Part of a small language model's weights.
Size: 10 layers, width 384, 6 heads of 64, MLP 1536 tanh GELU, vocabulary 16384, 30.3M parameters.
Architecture: LayerNorm before each block, rotary positions, no biases in attention or MLP.
Training: a variant of SOAP for these matrices, 3068 steps.
Each number is 128 + 32 x the weight over its row's rms, rounded and kept within 0 to 255. Layers, rows and columns count from 0. Numbers have three digits each. The size before them is the row's rms in percent of the matrix's.

# down: layer 2 MLP down (transposed), 1536x384, rms 0.103, rows 1168-1236, columns 0-95
# up: layer 2 MLP up, 1536x384, rms 0.109, rows 1169-1237, columns 0-95
down1168 097:153148165109182140130014154126115157154100139105120189157078076155140189133143163206095097109190102102159147120166125119135116067163097137146137128089076178103076153120101095113120152087160166102117142082125112096083086108156122114169164136165122137115095116083163150135161115158116079142
up1169 103:136124143091144144112157168158156149126192160124176092134138093142089154132125171063124173114096126184091167125157150116142128154088216057131119144126140144176148123160029103075133129100098071090133108126099206141110074145124127113043116186122139119122155097131150078138094218132127150092
down1169 096:134117162109178163136128136116134154158077084108106147125165101196105125110116137163124113115149174122098122087069116142088162159103102130122090135069137080160110217104154102140116122137129132102133134101167116153143138153132121102144155099128152144178155124113141101144090094155081102151
up1170 098:135155080113169173103064183195082077133100086130140121095123130094165116135147146062130120068086163152141119168166121158099089137128102134150113156150152156127183182146102086131143091151146184163151135123153119147101136100158078106113137083128077118084132149091108091136131129104103178103
down1170 098:148121084076122090146146126179100073137153068074127168081101156114164092159158147070152216164174139125139124138158104120213130220174087095144155142141149106163113146138172113148168111124184156090160189180061109124150132138116130130166163143111168114154148100120118105176155132088154129141
up1171 092:127123101112151132110170127141128110119170115195086109106087194124083123075134185168108168121114163111134110063137084091171135152132159149166118143101118108048108134150117116101181133100063255160160135156091174076158137120140137168112130158168125155097074118141168132130124069061117127137
down1171 104:144123202120157080125172145139092058106159104080133095067148136125082109053107076119170125124075120130088143151125184184127074132101115153152138123174107103161110127123119139176140107131159120136122141157119144099121164097093119181157158102166135108147164123116139109057128141116221186199
up1172 099:110094167090097144150177108094153156107174117124115055142126110087131097130147105133138106065118102212208145122130120153065105114146159085151162116170085115150076126112153132128153149185123147138087101160121103131140123120069132147141143107121142099082132115159133137111104142116142080069
down1172 091:157152082149088132109102120082122141072107119103138134119123177088153129165130138126167147111119151045114080166161105140125143188096129117095069147118181125136118100162112090108130160082131123101111122125159146084179137146168083144121105137144155157083127139119121120131098136109140168136
up1173 101:121177138100151097140163079139159195113125133170132125148133121181062129166097084158103137127156131140160133086144142166106051125140113146119110137135133161147149039104111151125127117173121159116158112183095149102114136119153162096153143149154111158094194071120135148133139120123145109102
down1173 099:131091079125121132094165142145135110078135100143135117081161173133166071127163134160100154109142140079170150174122173097136114095128093104098059137110119097115108095096132129086081155140165177190139152167126073112218127130158084168095120109090114123089149144101092131143157133057187115132
up1174 102:079111101171163136152157163176122100138135087116079115057142117089114087127129148129038161166185147112119122105116106176194117121089136128127095140047124221140175153092143114097147175118143082104128152086050084136125079075138116157129086150111117158183147084096105065144176127106113164107
down1174 096:094152128144123172160117075189165095109127159153125123108142143101148143138116143140173122149097140114030116177122156095113134106099156119103098137172142159176103139118129120159107116041119144145168067108077130122093117096125176138127080118123151155118114128105079176115122133172140134077
up1175 100:107119159126094159139171110120164118095124128110147161129167147132165080062099181159173133081174134174124153174162120136083147184115095098142138130158141123135176053148125126142075181112143141096091139093095098177096186152134073168119133118122163122165172149176088086137117128093140104148
down1175 093:166124123177139148099127122163091097155159129082090101153136076076095111185206107133146136164076122034156162170069102103156199129172116161125138107130082117113105178171108118102124149095062145127157063093161131134117119122127168077146137188171153109098105157154193110157130130187126136106
up1176 097:152120129135145134155132161143122148172108160127128117116110140171156140084157176170143172194129105106154156143118061125141117162080115128156154149152111135146112097112125215154174146099137146134118112092088116163103126105103137129107099109168160037194133130161155171095092215107161129165
down1176 097:128162074151191157121133107142110114115042120088126173154149161173126081144074142095141174112158157144202166163154099129138154091195068150117169141162123112138114120114162151140160138089162098130088131097148128128116139116089112177188128128088140104159110146166094111134184130098085085121
up1177 093:143044140223186119159144141102188167081122120098154137148132084067112175094163141127138143128147140130143121071125101155178104131107177106154117078123193161080130105128113132094120120175139133115166197066152103061051134112140145163138147082128113126115125111154128150082162164131147160153
down1177 095:105192103153068113104107092142096070153116133138140076147104131128130116175107088154084131154136164115071130096170132038068175074095136100161090127151110116151130161147142146070117143157124117183157106133097104117171118070126153028129133130134138176065117145174077118145126201193170068084
up1178 104:096103103172154079147205114121139126096122163091126147102114153137151071182104144123095047118108153154135163096169105116081105179131138125136073160160102128145134122132118157149155135132127149134160129173098112125128119094143137129157149142201087118164155118071153065128200109114119110113
down1178 110:158092091108131118129105108086111103150175141116150163129120125115110157141118131169110090162186136124147073145083147119167162149132145127110117133052159154093110139169108157119148104105193195086149158156117116100141104149135174105159147104135073157126083105174080148025145124153076170044
up1179 098:094088121146152125177065144130096141118126138117115083145114139156185153113115084175179110102120136108071127115139144104140131179121143165128113079133179167167136153154077132083162127144115134095133037125133136096188085115065118127097138115151132148116162086156162134134127176163158104139
down1179 104:128223146095163145144154145160117099174142219154155127167146168087155186122113115152113102113133150098127138131116146080144119105118183101150149141127121181149121062197124116118075169137166062141153174114141118185146098114121100122111123176095131138122207178099147094120081092166157089103
up1180 098:096115128103144080139134131135174122126071130130078124133173097146141000068194091089134124151138119141124115151131139121147116111118130170157172135176091111132143155159119132101152156119135130148115154194127105137152132120127160131117156155136119149071191114082133142082111163177172224102
down1180 097:153153148106167198160155130144149129121097130122112114149154141117125136202143144106154131137132148078197101061087175142112136177205159114174111135102143119091127152101150137097143091055103079083167133156134083118145106092110141092105153134096160100211152145109158096167109135163107108099
up1181 106:163119181114130175107103118190112113102103137107092158130122197159138085071115161120122100115094136163089118188158081166153157135098102159152167190141040135145185156121070133156151189168147106105109161140091076183107093101139128151130151083152133082077174087189151231126097126141119110131
down1181 104:139037137067148111145155120151147130176061137162068115208163160129082102122131173115131123075182156117125146194138097163132139117136119152079128211058128118146152125176090138125196123166084166113079185150184094080116119112131118048097144130109140126146075115140115148157087162127121123116
up1182 099:131143127145127103116139136116116161081150125152128126124119133118139153153164082113114142154149118116161072120152131083153076110103157102137142147168086146109162157154129088138162145111117144047137173120147101094120153092204076156129147207141146163189145122124174131110188155146140178133
down1182 106:104167127163067141100109095149134115104079119112152191178122123155111211154190092107109163112113139112133086149077132122156124136172088146084133154170106165134133119073189116160187123116127123149084075125132140157057109136122196160086167152179121154105133127127118089111127145099192140094
up1183 101:103141139121201157114137085165164095117118114127135068104173146149110111102109121095104152138141104134104096154132061114129120141186183112181141129095158124121010147155155099154205148156136105111137125122096120136181168080119075094127121132167113122077117092110077118098135100102126101089
down1183 104:122137148132181133104109140153119140143070086095144070142119108115150177117136118178102148100102112147107144170150133185121128174126109140113078182185124155167117155136114159132106083052079123131173107186176104155065122135132110140105138085066137121152119104016193085083110169155102129115
up1184 107:173081147135058098148103195153114172118184066109213101098150094136137120110163135117117158124156167100100104091101167127165203089091136144158127120103082147107164145131094116111093113117200108186174140123138090145177115161139096205105129170082155200115100160139116146168055125163132161101
down1184 108:095095127129127125157130123107149143093152168112036158184113061077083080124146123122207103130121158216160157070170148074094163159088172123109117149108143191077127126092148150111125151084112152102146134138122121136143072148154162139117120124212085058120182137142095078108171154174170116180
up1185 096:122147156174044112113129083150101109150133106146162134124118149156129112183121204127167077134152092126100132134144164179112103084143148114193147099169144116152084087115181081110144114141143117085117013107127104185128111148228139121150155076136152178128133140058146077103169140157100145094
down1185 095:076118095082136186131164204176240142146115127073138104142080098121120200104136185131155118127135134153160137108136121119135106173111181156100181136116111065078114123122192122199138118087164099129137144093118160128126149150186102077146081120077133154105135115097086173077133158111158059187
up1186 097:111159126125157086115143094075135168162089110103142129090146128084123095072141199147155114106111115155138147120135175128098134185104097129145149149107178127118174136168103169182096129078123123118142135143194111132157151126152182147099160113117140196138126185133104091091140177107096037131
down1186 099:128152168083140168107088095146097110131135090077139071137153181147136115123064145144110089174155051147151119111114159146138122134061159120157174129126109140199196091178172130145151159115153161146123102068128117168125159115147128191098097119088079052112143150137199112104144171188136144142
up1187 097:136160185060115086118126169182081148090148082103118132182108145169133163173163170124194162120128149077118163215124121193147120174118161187150136110183153164077132127179095101111134119126202108112159134120124125099135123112109124145126083170143186083112144091100122110138147146163047144154
down1187 099:155196099098110099124083117177131136109103093119153131084155085166168087123167142115065097158187144140138118142162201098136124090140105118092083104082153137129117121099188117194125126154132141140161105161181148194180069145188175172078209124170106148172165160154167101147164122118122048100
up1188 097:192123202145133102139148180143142184127175151104132132090098112110157158123181132105081128172102132151103159165144156129115086147122100105083135140094108111158107135141161069125093147138111156130144102123072104098060104122155127127156160130130161118137068086150150187131109148119135094072
down1188 094:081116066076107182161098062107171140172182148108121081142137123156139156133089098156097131122126161122166091102130085109121190099195093082133121134097168170117181131138075162122093135010195125175085108131138122125143145149091145186132136164050133135074126122072119068175119160164124141149
up1189 098:228136119124181166114133089119099115135125103096147135125139151142188123125155141162133144138124082142088126195127176131156166132144154138122114081122130162106129098141124123169116079141123117128147128133069126145115149123199094137113102093160124117077212093176159129161142146137119054128
down1189 098:112090137170149106168088150110097188119109097163113127091130177123132157126103071190165097103087151126109108152098144153144155100078138092156145161081128088144121134099111070197129177100180141127123103147086122130102136134127166137124172110107081119130191093188114115108125136154089177143
up1190 098:188147137143115080090091109097080134101150147123112130113140149110137136091110150119085212130108112152118102094132098106157163115123106098124107122033111150131134114163118136101148126132084190105053062118124163133117130179172125086143129093128085117153123106082167089120140152190090174054
down1190 104:107091090164077147204136133111133133173107159120140105139085187162105160052081084113122106184141185135068151126126163154116115136069101087171127138113119145108151130050159075121109130102178126151109095137109071122112080127091110114160133126129084113075088136094129112126164022136118102141
up1191 099:152084146116133129076170089120142146108111144169177147069124191098105143131105157137092169061204104098105152071094113171173146093112174129136130133148059100128137114120103111140142096127092139086169079152120096083146071167182130089149137144171158111159119168149121145186134151170064176091
down1191 109:181087124128145048124082133104134090210084138092133122104143082118117098094150131153105069102143088092169099182133090136093079106152098137159177107096121142061071146137116161165098089099153176111071143108155120142144166117118163123147151073127172088156091098176095123100168139087136182066
up1192 100:132088106114096179090126148155126123109146152111138144104122139084108150147079079140058105097127191142188100043116145165142059169132043182128171116168121112100144127184118083136146130125177164105179113121144089164138106121141148152115116095171095112190139146183115093128168115145176113135
down1192 099:161116107103111120100119098141159132159084138140145172150148122163153175110171148075142188130170147176106143086085136075156154116090140121181113140169094113147119054132094133125171067085108127102084075124197146136145118105140152150130175117037110167121148096140135139083069197132087114100
up1193 098:126143088096133114153105130086120084085137149140167117136086098149120113078134099196130118178141110145081134102150122102134151124125055128119115135075151159151107201169185132120106090191135118173112171166135113197127128138154089114119102135132085103150154127130088078151140139128109078145
down1193 107:106116169081112138103068147130082126169134113115116152126130135093153166085106086092120152133121142117076147158122116139132136131088135171119127103172107189151139132124085101214191097150122156127193083159147122168084156129065089106141133099107142117081120162151114121111163120158146136081
up1194 096:078147156128159143116095075145095115159093011115172152133109160103119142129066150159126170149165135153095100157140112139129120138103151148150190056167125166127160085084146125138106153130128161139099142113159149137155135125206143120088046149142140101145173209095149152158115097108097152118
down1194 103:207085124165172176115143130115095175147136142087159142125153178133110136131150078127087096063088140056062109133149160096099121163110127130131167138045115081176192103152149113171112133168144149116128158112112133223157102082085114124069113140119155153090127152127082065110112113154129164172
up1195 095:122124155145099121133125078157154145127126131131116158105125137113116138078121055151184149150105053078155063160160126105112136203188125115144092114074147137136112080090138114142147103150105059130134082136154139166109157111088109167198180124190168133133128190089134115147139129097100120108
down1195 098:071152088123169124131093112103129159094143170178118123083128104082151125123089171078151126106097091110139102148069181102117110125147149148121164160207146160072154110130156096119086174058183120097197127144123112143131122113110150216150086119109107130091124079138098102116112066168117115130
up1196 105:133135135141182096127175155148154119100105100108145104089128179054121157171117112065064166106174092136127114138122119113111107139159070086131169122208080140088135107154121092115142111105178149147163094147123113152182103152084117162170139117146121131158114124143103129168161200099118189087
down1196 096:087099159104120134144116099119142160098126046131071166068107109146110120140102150165165157193117107142116054175088091142166134107129087158137080142148213110113128144142082204172136110113130190161161105117109124128123125064143174086148095176120162156195177144100128092097074108141109051082
up1197 099:143101109108138151121103125158136134138165069137096191131155142101109134141144142150146133108119149101144161144152131141100118120132137163142105109151078155139119082076197151146066101088076117155113164178097119128107102143137092128105131127133196145133168076130086086141184105153134089158
down1197 103:062174178100119087168115130097147161155149121133100136050081164140164149136134153081128150090131180127116091151104146094160165116124128125182141134163155161180116130180090156186194106063098153092164125111161095116178199130121112105131168082193130124090126072110088160082158126151126154158
up1198 099:104155132124141057206101140107119131144104113095099166207141178074150125089170074134149112070159126062155126132114103126137154134133126111178104119055072074134135121166159145151094152188133120108104121143094119123119125135103160083119152067099118122113162181154155174150132088129154123108
down1198 096:136077143162084117098147133099133075143108155131081160146131127051115132158144141126163145125159132116106157114111145117164141074123145199100150138152178151129173143087080157060078119109135114180142111112096084169147163086114086156121132129143115132140139118175063057127094147087182168069
up1199 097:170100154151084110114143169120084072126106094118100143112150051114139143150125094131090165175201142138129178087082174145145130165113079128160123201112105107109125104078203145106159143115150160125160163199102132099140170100153196072142098135160135108103141165179133170130085095130144127127
down1199 097:117087141139201142133136111084098109188161136135111161186133155140136127104176122103169040129092132133145084149122065158078090128128130133156112132145175136115099115158115106133095139136116094121175140080164147064156156143110108172193086140086111155128180164122119086108105107148123114082
up1200 096:178134112109131092181154086121102117194096125185065110134154175096100079155108166105161136108161121142182138122142114119163168124165143120174126136122129191117133081183141093083077150162111126086255093166135136116092097120060116189110127123163113127078222120056108157146217142136081171121
down1200 098:098099153122110183059097213113148136114115120156150198166152161071145112137134132138084100099137136127143111119176084151117095141157156115137163141046150107115153086100109215065197113158133134084145049097131123087133124084156130108085137199141156122112139154146060126153166100104138096106
up1201 095:081117168146122138093124068108115099096133186126165130032144149114147102134111140135138091096071102095111089130188145122135147130093120140144124163085128179174145179136088111167086128140088096161152155152099089142110129132138137193101165191145037115148124106157115160102080113180101169143
down1201 095:161162127090141034215143104142151155068116151111123108065187164143098155143169162159159144075155164132127069156096091192071125135104113101154103104119164124089118141149084115128172130097174157151139105059110109115125120092195118104125098094125123122140091113085181170151061152155142124139
up1202 109:172111176105132100067138115178116166173150126135094113155110122117159160112174163107130108120110136153165101073120138156118098126123104153205119184205110117055077131102099125163117124123178085169117102107142164140098127139074088128148132194096132097146137132136086072192081143149148083115
down1202 117:180196123087112125068145124147104111146132182141059116092110132152140134133189152157172159122132140155146154116107134119092074084145065142173099167083126135074079104127141110081102117151207095095078177094125161123099146138111159115110159083107184139171154117207102051125058122146123108133
up1203 085:080176153147144067174160127121159133120090134056111167129115130137072133090111165045119127080095118064142141126151158158133163133100125108183142124149181072144115170057095112109128175151174136112095110143204125129138093128152157151141170127137174144151155099110192088114114145155143140180
down1203 097:124187211084081150146113124128142113169141146183065176152120145131143133123136086155160139154112094126103138124081105116149128137091122133108088074226098106108176151175159171126168094122154120135068111142163124139163206151126144158156076162121075114108157142136111161076151116113145135077
up1204 098:154106126163148076139135093094140116101149144156133117151080118182123117125139104094124109102093102132134108132150145133178149127067123190154081117156122132129133142068156131136176082081171124121128128092124098101163141114158122115222156157066125151138131104163102077118096131060167116160
down1204 096:155097121162098141142092158160146145142110175154134144100157136148138115126068146097178164146136125087093087088100139111109143165108145112152126157087147134173159106087054175201171151156121173154147087167167162153111129131108139082141141160158112124101138202151129139096142088091080148126
up1205 139:154095125188125176103130151157140130127131080151196079100205070066180122128100067092148132082147098112135195145127102093155119115123146143123105142109087154067154149154177141107155134125109132136121179198152095190117105150093151167095116123187144103081104111182103081192129132087122156104
down1205 123:128144129151056141138071158125130082115145113145112086112198148139175185077109077092135144127133132143182132159053135068186188149162097115099130138092174178135128130148193141117121142103177067162141159128134071129114104135104119083147150137155156115139167106123155149122186085095138112134
up1206 105:135150059110138102106091150188139082128145144107189119083139127085163082115117089091178131092143111133109177187096159137155118109157120079098118141179093111084168134120162114105106106158114101124077134179109121090171144118128106111106134133187088122131186169130133155109197119162179100090
down1206 108:147133129180101131083157100102097109081119146114037117139135051142122157147155147047112134132176107082162081108090181079174109073106150105094149139127145145094115135144093165109111140154076114113129176142093128106120164101119131076167148114143068149071147133092108177089111110116143168176
up1207 106:170067178164139100173131154125116070101105081124142063122151174111149171140092142097129128152083148125148154088112127149117078166157152171151153175181122107129087090092113116185179155117080200070114130157133179151140096127118127123115156117085124111181117139099114128099044103098136134095
down1207 106:149183067119153107112122111094148108078142123112088124097143158098138110103179097156175130123140083169111157104157182053129101106119152107089130126133122158093123065074151182151126117160122183151118126088070131081104100120121161133093100090152130145128135135191129126161135220154080150143
up1208 103:128144137168175088194096094083101115136158077130095129170142190137093114064090120139141159147117080142068087152128126149152144159101143123130079137130186091174131112140138129122116128110169181168057129117193186160091184084141133179143117142143150148038122099127099165076112164111118163148
down1208 101:147107104186121093156072100107144142108166125123162154107119174186156141142123130144100166094138132095146149147123106134110084057099121153127170095096132141127124079083159130103097125100150112114075115130126157093129050133128093165129111112132060134139063130134161172156194120111126088083
up1209 108:126111137090138134140126103159134123172167177143101137159133163163161153149140159153094068131147116111169114117129106135147134124159107163145093138154108080222111146074152115108122147132101144135123163082138191081107117122095122202108155148145147086103192102075081163062117105102133117133
down1209 099:074124132111075173073114082097129113162167132118099099075164156142136128140102138135121104161145122123155116107092144136121187129098148122189072102152150108123194152135120166094135164134120178057177131169140140101122151168127080147151082118101116185192071043178114135160155115175150134182
up1210 099:071150103121173180154153095083120165099102195198109143139117135087148127111104089174107156163182180055140163175160135089148141165154098126103146177091149101154162099095121114069143125120127148112141150094109139158115092134135138077094149143115105150197089176160091156112122112101152144173
down1210 096:090113063095079127083123111165098111126113094133139135156137151103149134130160140100115095169118170094115089230110068079132122059128148143133099110169124124158039182128156153193117104154180070095161172086114141119121142125182070119095140158122178108134064090112120118150124171141095123177
up1211 088:094155101141079072130151135111123147140184094063127190189209119091147149103124194161147112101114127117082133123132140137111099127144125103156177080069154095163154105113133161151090121086111126162113109125122085114090147220085171195148024134159149148134162222146154093186084162100047158111
down1211 109:171137090147118100081171186087151039130155125121119140175101098128098087077128198085091135124163112122101181182136115119117135186142122051123069082172134159097149147093152094139132173167130169137164063104126064115162083172071117154133131175139127197077163118072133147161109128193089144068
up1212 105:093127140150131115140134144182102150090161095144112173141122093118157141152091178162105112156117128072169117151126108183144160087137160163112119085148066128117122168095140072125149122131162078084083159152130091154200117210152097045144089159094100083141130131140198060123086088126135144114
down1212 095:161113148094121189111106145075144143090037123140144047129152119097113142108122105189161133086140127185123110101126118105168159124135181113150126132134193082095117090154064105088149127143106138093178156126199176079139075093095153157166143145117133140135081090060049124176131076090121126127
up1213 091:127146106102092180126134146135054183095081110166125095104098239109130089114133144122127068073069127128100074145129149157078112124064108152168104145193208177151103086167140155081125147080135098073158082106140128174077114130182106102142125078121132069113180124162175090089151157124110118173
down1213 095:142074121146123158115129099163088054165131133075175117179081099173175110134172116134130156197160113128162192086123139112130130121156110078077182127177121103156120167152166170134135108095119122132133113137097119147174139100121111116149111158099143156091145073151117161168097141054113089148
up1214 102:110166159137159134150098123172094108200116122085164147211140058157204110081104116063104166117046138076148117078108164164094161083194088119212113128146136122108143172186107107148147128119113110116147092096142144105174116092187134087107149148118076113106142164101158166127157102146111086107
down1214 100:127104168145112125147137105124197227131126152158130122164107064089150145152117113099128079078185134141128155195077159156129072132139095121132125093172165108085175125118089188166120104093160134119111146158110113128127147099142104175086119092167164149100150153152146142083120104153165192166
up1215 093:168129130091067119093143135157176141123153141109191087134151131066143103090153152143148128130142108098168150128130091130118154122155193123125142148166110206164163136104158104115129142089146144175129205114139151192105081179152113146076142154090111135154148113110060156099061164128165092150
down1215 100:141099141083139117086185103088169131151118081112124108161112123174085135096111100138111152131089122170144142090168065027178065115128153136118143166098094083144111140093147126089140133171120159113119144133153135129118177124110094191139068173100103111098043129195163201174120148105139074137
up1216 094:168156109171029110127157143118141140142075163121119076137161161130063120110139128150099102090129157139195070136132211121141106133164160140110122136098117137150105157133110149153138120190093131106069132132106065139170171095073114103107133138142135154169128181124128117137179097122153145180
down1216 096:105140082055160191159075156130170120173179098148131145087149136128184129177093094138110086131103183112182103153107110187164151117154120173130172164100111114144182127087088126101171134088154191145148108149200121070041123169171138154142169045104121148091134066095107109131180128190137184108
up1217 094:123099059153113060138139121159089106130162083137168132120062102145122140192096123115128093124088119169060102094158150136112133141142148156095151088071147146128161116119159087129101155093039089121169145085175068130112097138179136108117084197160110136164159171110138150162096184081101169110
down1217 102:126155167098085146086143110124123174061120162114133116109158120108113124118111111108115121177091140126114119165194115139031148149143128166111095139085079167094093133130148140115094130104126109116119130073144114149077142127128111123105102170106155139130096040136135095154123136065123150081
up1218 098:117154111146171112093144120128091113113098126075132129090094181175107086129184080140118135176168128127106094148158112083144133155147139099166131183123119165134105124151038165130142166129105090172092139098192102168116134119118067111142135146150105142129114066117136107094107109157124167132
down1218 102:108158151128129129167145110101137156165122117108087199104088121163113130158106080067125116152127093134133115117099125107159095148172111136122144178110143122110092118154077143186110155118082119072098133130124083157153089190132081141151119138174094119130151173160128111119102074125106157163
up1219 101:088121127213099130119169171197122095175129119093064125112116118153110156103212137208095140121205090099090126121126103098138140049121105074097127101138121155095175127071142142146180131164155106129160100143147125088098122125107128118079096141105169138070129165154111207098125151130137126111
down1219 095:104101140089214109146118080110161139144141133157172132095177179091159153097127102128106118164100144119158113192151129094121069128137119205097187102148127145139142117105128127145118066090114157073165044155124129109154125122066156134184186171151162164148106110106093087140095118100160098066
up1220 094:138092128108150103133122144182165152161126055117108174154136163077121154133086103181129162092152123118139168108166136134139138140076103116158125096111175200109169177127106153105087135080156139155124137084118145079180129204125116132110092059117111137105126149054077125118125084148125112093
down1220 100:158102094150225118105191167181078082136136144146098103092142089129107135138134168107182119127189131144143193156156196113175173166133175113114138155119144190139156136132166182135187085113144133129088141141176166205084095105209149090131133152125125088104133117127145131148142104136091168109
up1221 104:125146138139160138174180106141175091155169170113051150077143109089147100134140125134166135077179119111098072154154171134108133084155134170146131169128136169146136122073122172107136111098121113099110151089087078072131170165137100159143133137113162149097135118122127108089116137095128104204
down1221 098:153153137116151108129020171150125164133112078125146112115080163106107168141174078119140111169115122082075126090143123106086118108137125176088103136124094176117212143159125115143125113103048156057104127165152172180069125162133104127174155182111115154129132126136198123170139101114101109078
up1222 103:186084100130122148104087108125142156132158151120132126146152155156132130081105115122169142117151155156122081118103119072167188077147184147110118178121130151113158114110131148140094077246139132182153096107130111147106097157096066168161130122162153116105130156174057103023127077119102119185
down1222 113:158107122148077134148145144128037106153149131138133123145139168010136104147085114097148119165187148114071151112121135044159168076149192146091114125143090128131121119130149092179122126151135084163143102131146164173078121127134078094129154108161152135135098118113143147095118101174182144102
up1223 096:163131123075177127101174130099134076139098150165133161135140147177130088139066139148086100133125138202181164082180169154118205179153227181126120159168114164121106141188157133128138163081145131085135151136107150162146133064099115110103078161103112146081145192112149149155134182062103095124
down1223 097:084136113093079115123137093099059105183115134065153131121067096134105136149193148116076126174099127100112104123109086140149092094074090126134157076197163159130116165111108115167125109069117126117138114149164105079095099117191131121148083164127100108135137131112055123127115089139105144104
up1224 101:182079162165148106093069107095163099151187133172078111139186150148129121119119129136128182104073148110116107065180110122104104153091156171103052203155160106151108139100098129164145123118117148164148087156137123161123132080148166073172119133188121180101145096174158180156108163061098164111
down1224 097:112141109097039109155143130111116125155080153078132114151124126157124061106147111153121111156123133060133209132178129085140105122146149141094112164129157164095172140104081062135123123107152147096139143109125091139168125169118156191154146106176140108122168160104064108099018120094117149118
up1225 104:183136153080096124112100183158157165168136127154169140158106095102140132168113098171176149151121131164151087099184213116094126162106084106114105126090149099173129146139084129119191145063114102187125143162092187086129115181139149126176157142128099131092178120132124084166139137137069171170
down1225 097:139096159106120161160143165132160115127166127157106060126070151109214139121131143098059140148145148112131177125122136151125180207120109182124150135123116103170065063065159132202156088134196184123148160112159169158102120093158037166092114130103072186179147153139085155115070179129162121075
up1226 094:164163150106076150099129154116138114159158111124153194125116167108145129078127147137169094132123141116181079085156106193109146034111110101155129115109090163145150196095105092098077084117140091104144085108170115198120123165172152106107093105109033071144099083075074137105105140141108106092
down1226 094:099197159167166064149060101130124180112160136120128087124128112165139165143124135150188178126130153112074108105105132146121109207175111070155161121122215153110129142121122141129136087090121193137154131078061111108146137152123126125121190130069200121150166106117140100154132099086112156117
up1227 102:096173131185150113111156175163133152170150104106137169153171111126151057097106149094167126177144097117127095145163117152129198196163120132148160118120098170108187172187153137152182101152136154161121128135099162112101100137115150143138130151146074144064186174078162129101105109134079179163
down1227 104:157168089132111079153065115124109119138124165113115094121107098158152152153112073151130154098082164115195155096065173111115063103091132130145099159097112098024126091099128147069134118107124135093124141128203122153181118111142152110111136133140181092167120140145113147193126125124138154141
up1228 093:127126150113111144141135110144082148089146142093129150142122139166103144110121123127095190116200090140167093118132112102080101116127086248183169109124077133167049141117123100109102098145115146139115085072103141155133113149161172126113134128100143098068144164085150087133055143103181115117
down1228 101:159195153170105072138119125143117171161148125137079138154202163147120160141111105080099176076126174145134144124163122157096189108206150152186183169131114080088132090113116082137177115151150142160130107160119118209157103148121150139149131098169100119137087082169118115193134098154168116128
up1229 099:061144087116109117157155120153097115112197093086097144117124102158079091144081173163201121180157105172148185079167110161138080140137077110166166140170215102098098106153090145088155208138147129141132153143223169102122116110154163178122146145163160137159104128165077142067104073138169113109
down1229 096:103130119193118178155155193094135131090055090099119176135135190113121107123126123162097146117094081085161133093118120125117106117167139172143142119076077130123057143114103075142180123135133124179152132136120096106094132135120197120134117142083151069130187069137160139104111078118166135085
up1230 098:157097149134102092126173123177181120130116169154175123104218173142092204190099084140137131109171161123196168139126167084141110120116171093135099177162132154119210192110137178139141076128135166138101079097117081091153139177138131158080156161090106133098148176128119133135140141119102151128
down1230 100:111132142109154086140160135129116147091114106118172081101056128102133138089130073148159146090183137174134114162134206136154099177157135089126108158082133095154125139135099141110175102142148155158090167097165158116109120115136131137101118146076110140115084124092060137139134106160117128103
up1231 096:130136110172157120135165131090128144174065097092190126152147090077112114103120179128144135134198144099124108124122136116106125137051117124217099162162064096228121128122147138155166101117130135114166147104118167126167140093063129108115149156133163137129116134150169118114138081104126168159
down1231 091:087126168175159129077102109161132174137117176119132103164134080148170155099133044152199140124108135166163130079152071119136118125114113070115136163200162175121089062115062134135090137167186146138130078136102144166125114117156147130129120137129136107145121137118055171131071116110156157103
up1232 096:157103184161118134117097132112079116054121159130129162075070145114054116086178083086141147132115142145145121101105085120185176104130126099121108133075135182113098136113094111120172135137116100105125062134084170105112145160093122145035187058170128150146165111119067165164095122168175173129
down1232 098:119113114133105193169182147169176143172090114187164114118047118147121143128094147113130089097151159108153131148153168163111183179113153110114136094128137124147130106113088143110086120092155095139114120184137121138142159085132086093135138155112142168123091153164122110179077086111148162159
up1233 103:153110119135107086166247143146156100131137089157149155148102092103142102112144084147105110116155115127041187124180131131096118085103115104138098150134114104058127111154110112120152147075139103070159107120154193108137159086172052094100084099113101152111096148164124131136136147137166128137
down1233 100:112110122119104228134116112116121138139097166099131050120123124113117179141118161131163147108162122139218106136145149134141142107191089162111186123134129151124112147078142140099145139159151076173095165098108086160122129158133145131147115137116165116239110163122180152072150149147133198082
up1234 100:144079164183156212115157164093071093129154132185151140126143138144150093140167155104152104108156153130146076106094098158132154119090138090149106118130103097151131169123099163099057158205122151097111108110162140185115074153093114129196191120141156140169138180085136102102117141134150165151
down1234 097:083056124144200134146089146130151138103071188059135184176109102148110204091130183133133077158162119132092137101122106135135132116151129123114125181060099164121216127118120115150155157159125152124089116150138110087097170116161183125138101105158098156124138149143112139127167105114109144147
up1235 102:118117159098144140159126063107107137178148029151163123132225117139112109140161142109162153135151137107105168171087081130144145111114201187113152129179166099075184091178171143200138133214200174104160170113103140179127136069133201129098064152130134133173103119156124105126136177131068114117
down1235 108:087085112145075150132088140113120090189078095149048177140116169166091116139144131186163160179169171117079141097145104105138120138106172151150092156172130197111135115140146172163079171172168148101122152097120110194119108097134142133091123154149149105152104119120142135150112147127155065169
up1236 101:129176159145190088104152155123119141158178142088101145119157204106160135105138109120124150073123135152131080202129096190147119088068112134074157145107062088068124099160178194106162110149136165056132092087095104117124149114163137115055081125125149079129074150135122107140204114110122068070
down1236 097:136159121138109053161132102182127128163147096116175112129148100122162130148138177132122169120110086097078104111174191106163186054061156233094128134163168148127146080133108111123177150176094098218165110152080165127129106087110152097138092143127163150122131074168119071183102106163131133123
up1237 097:185133056182154138146119080142127089110119102177116160186154127093093063124153113143141121129121129149140115111151129123121152127121157175068126168128174098138172144151103186170147076141086123140080177140123112172119158124149170127080147146120092127091127091137137068153119074061117057126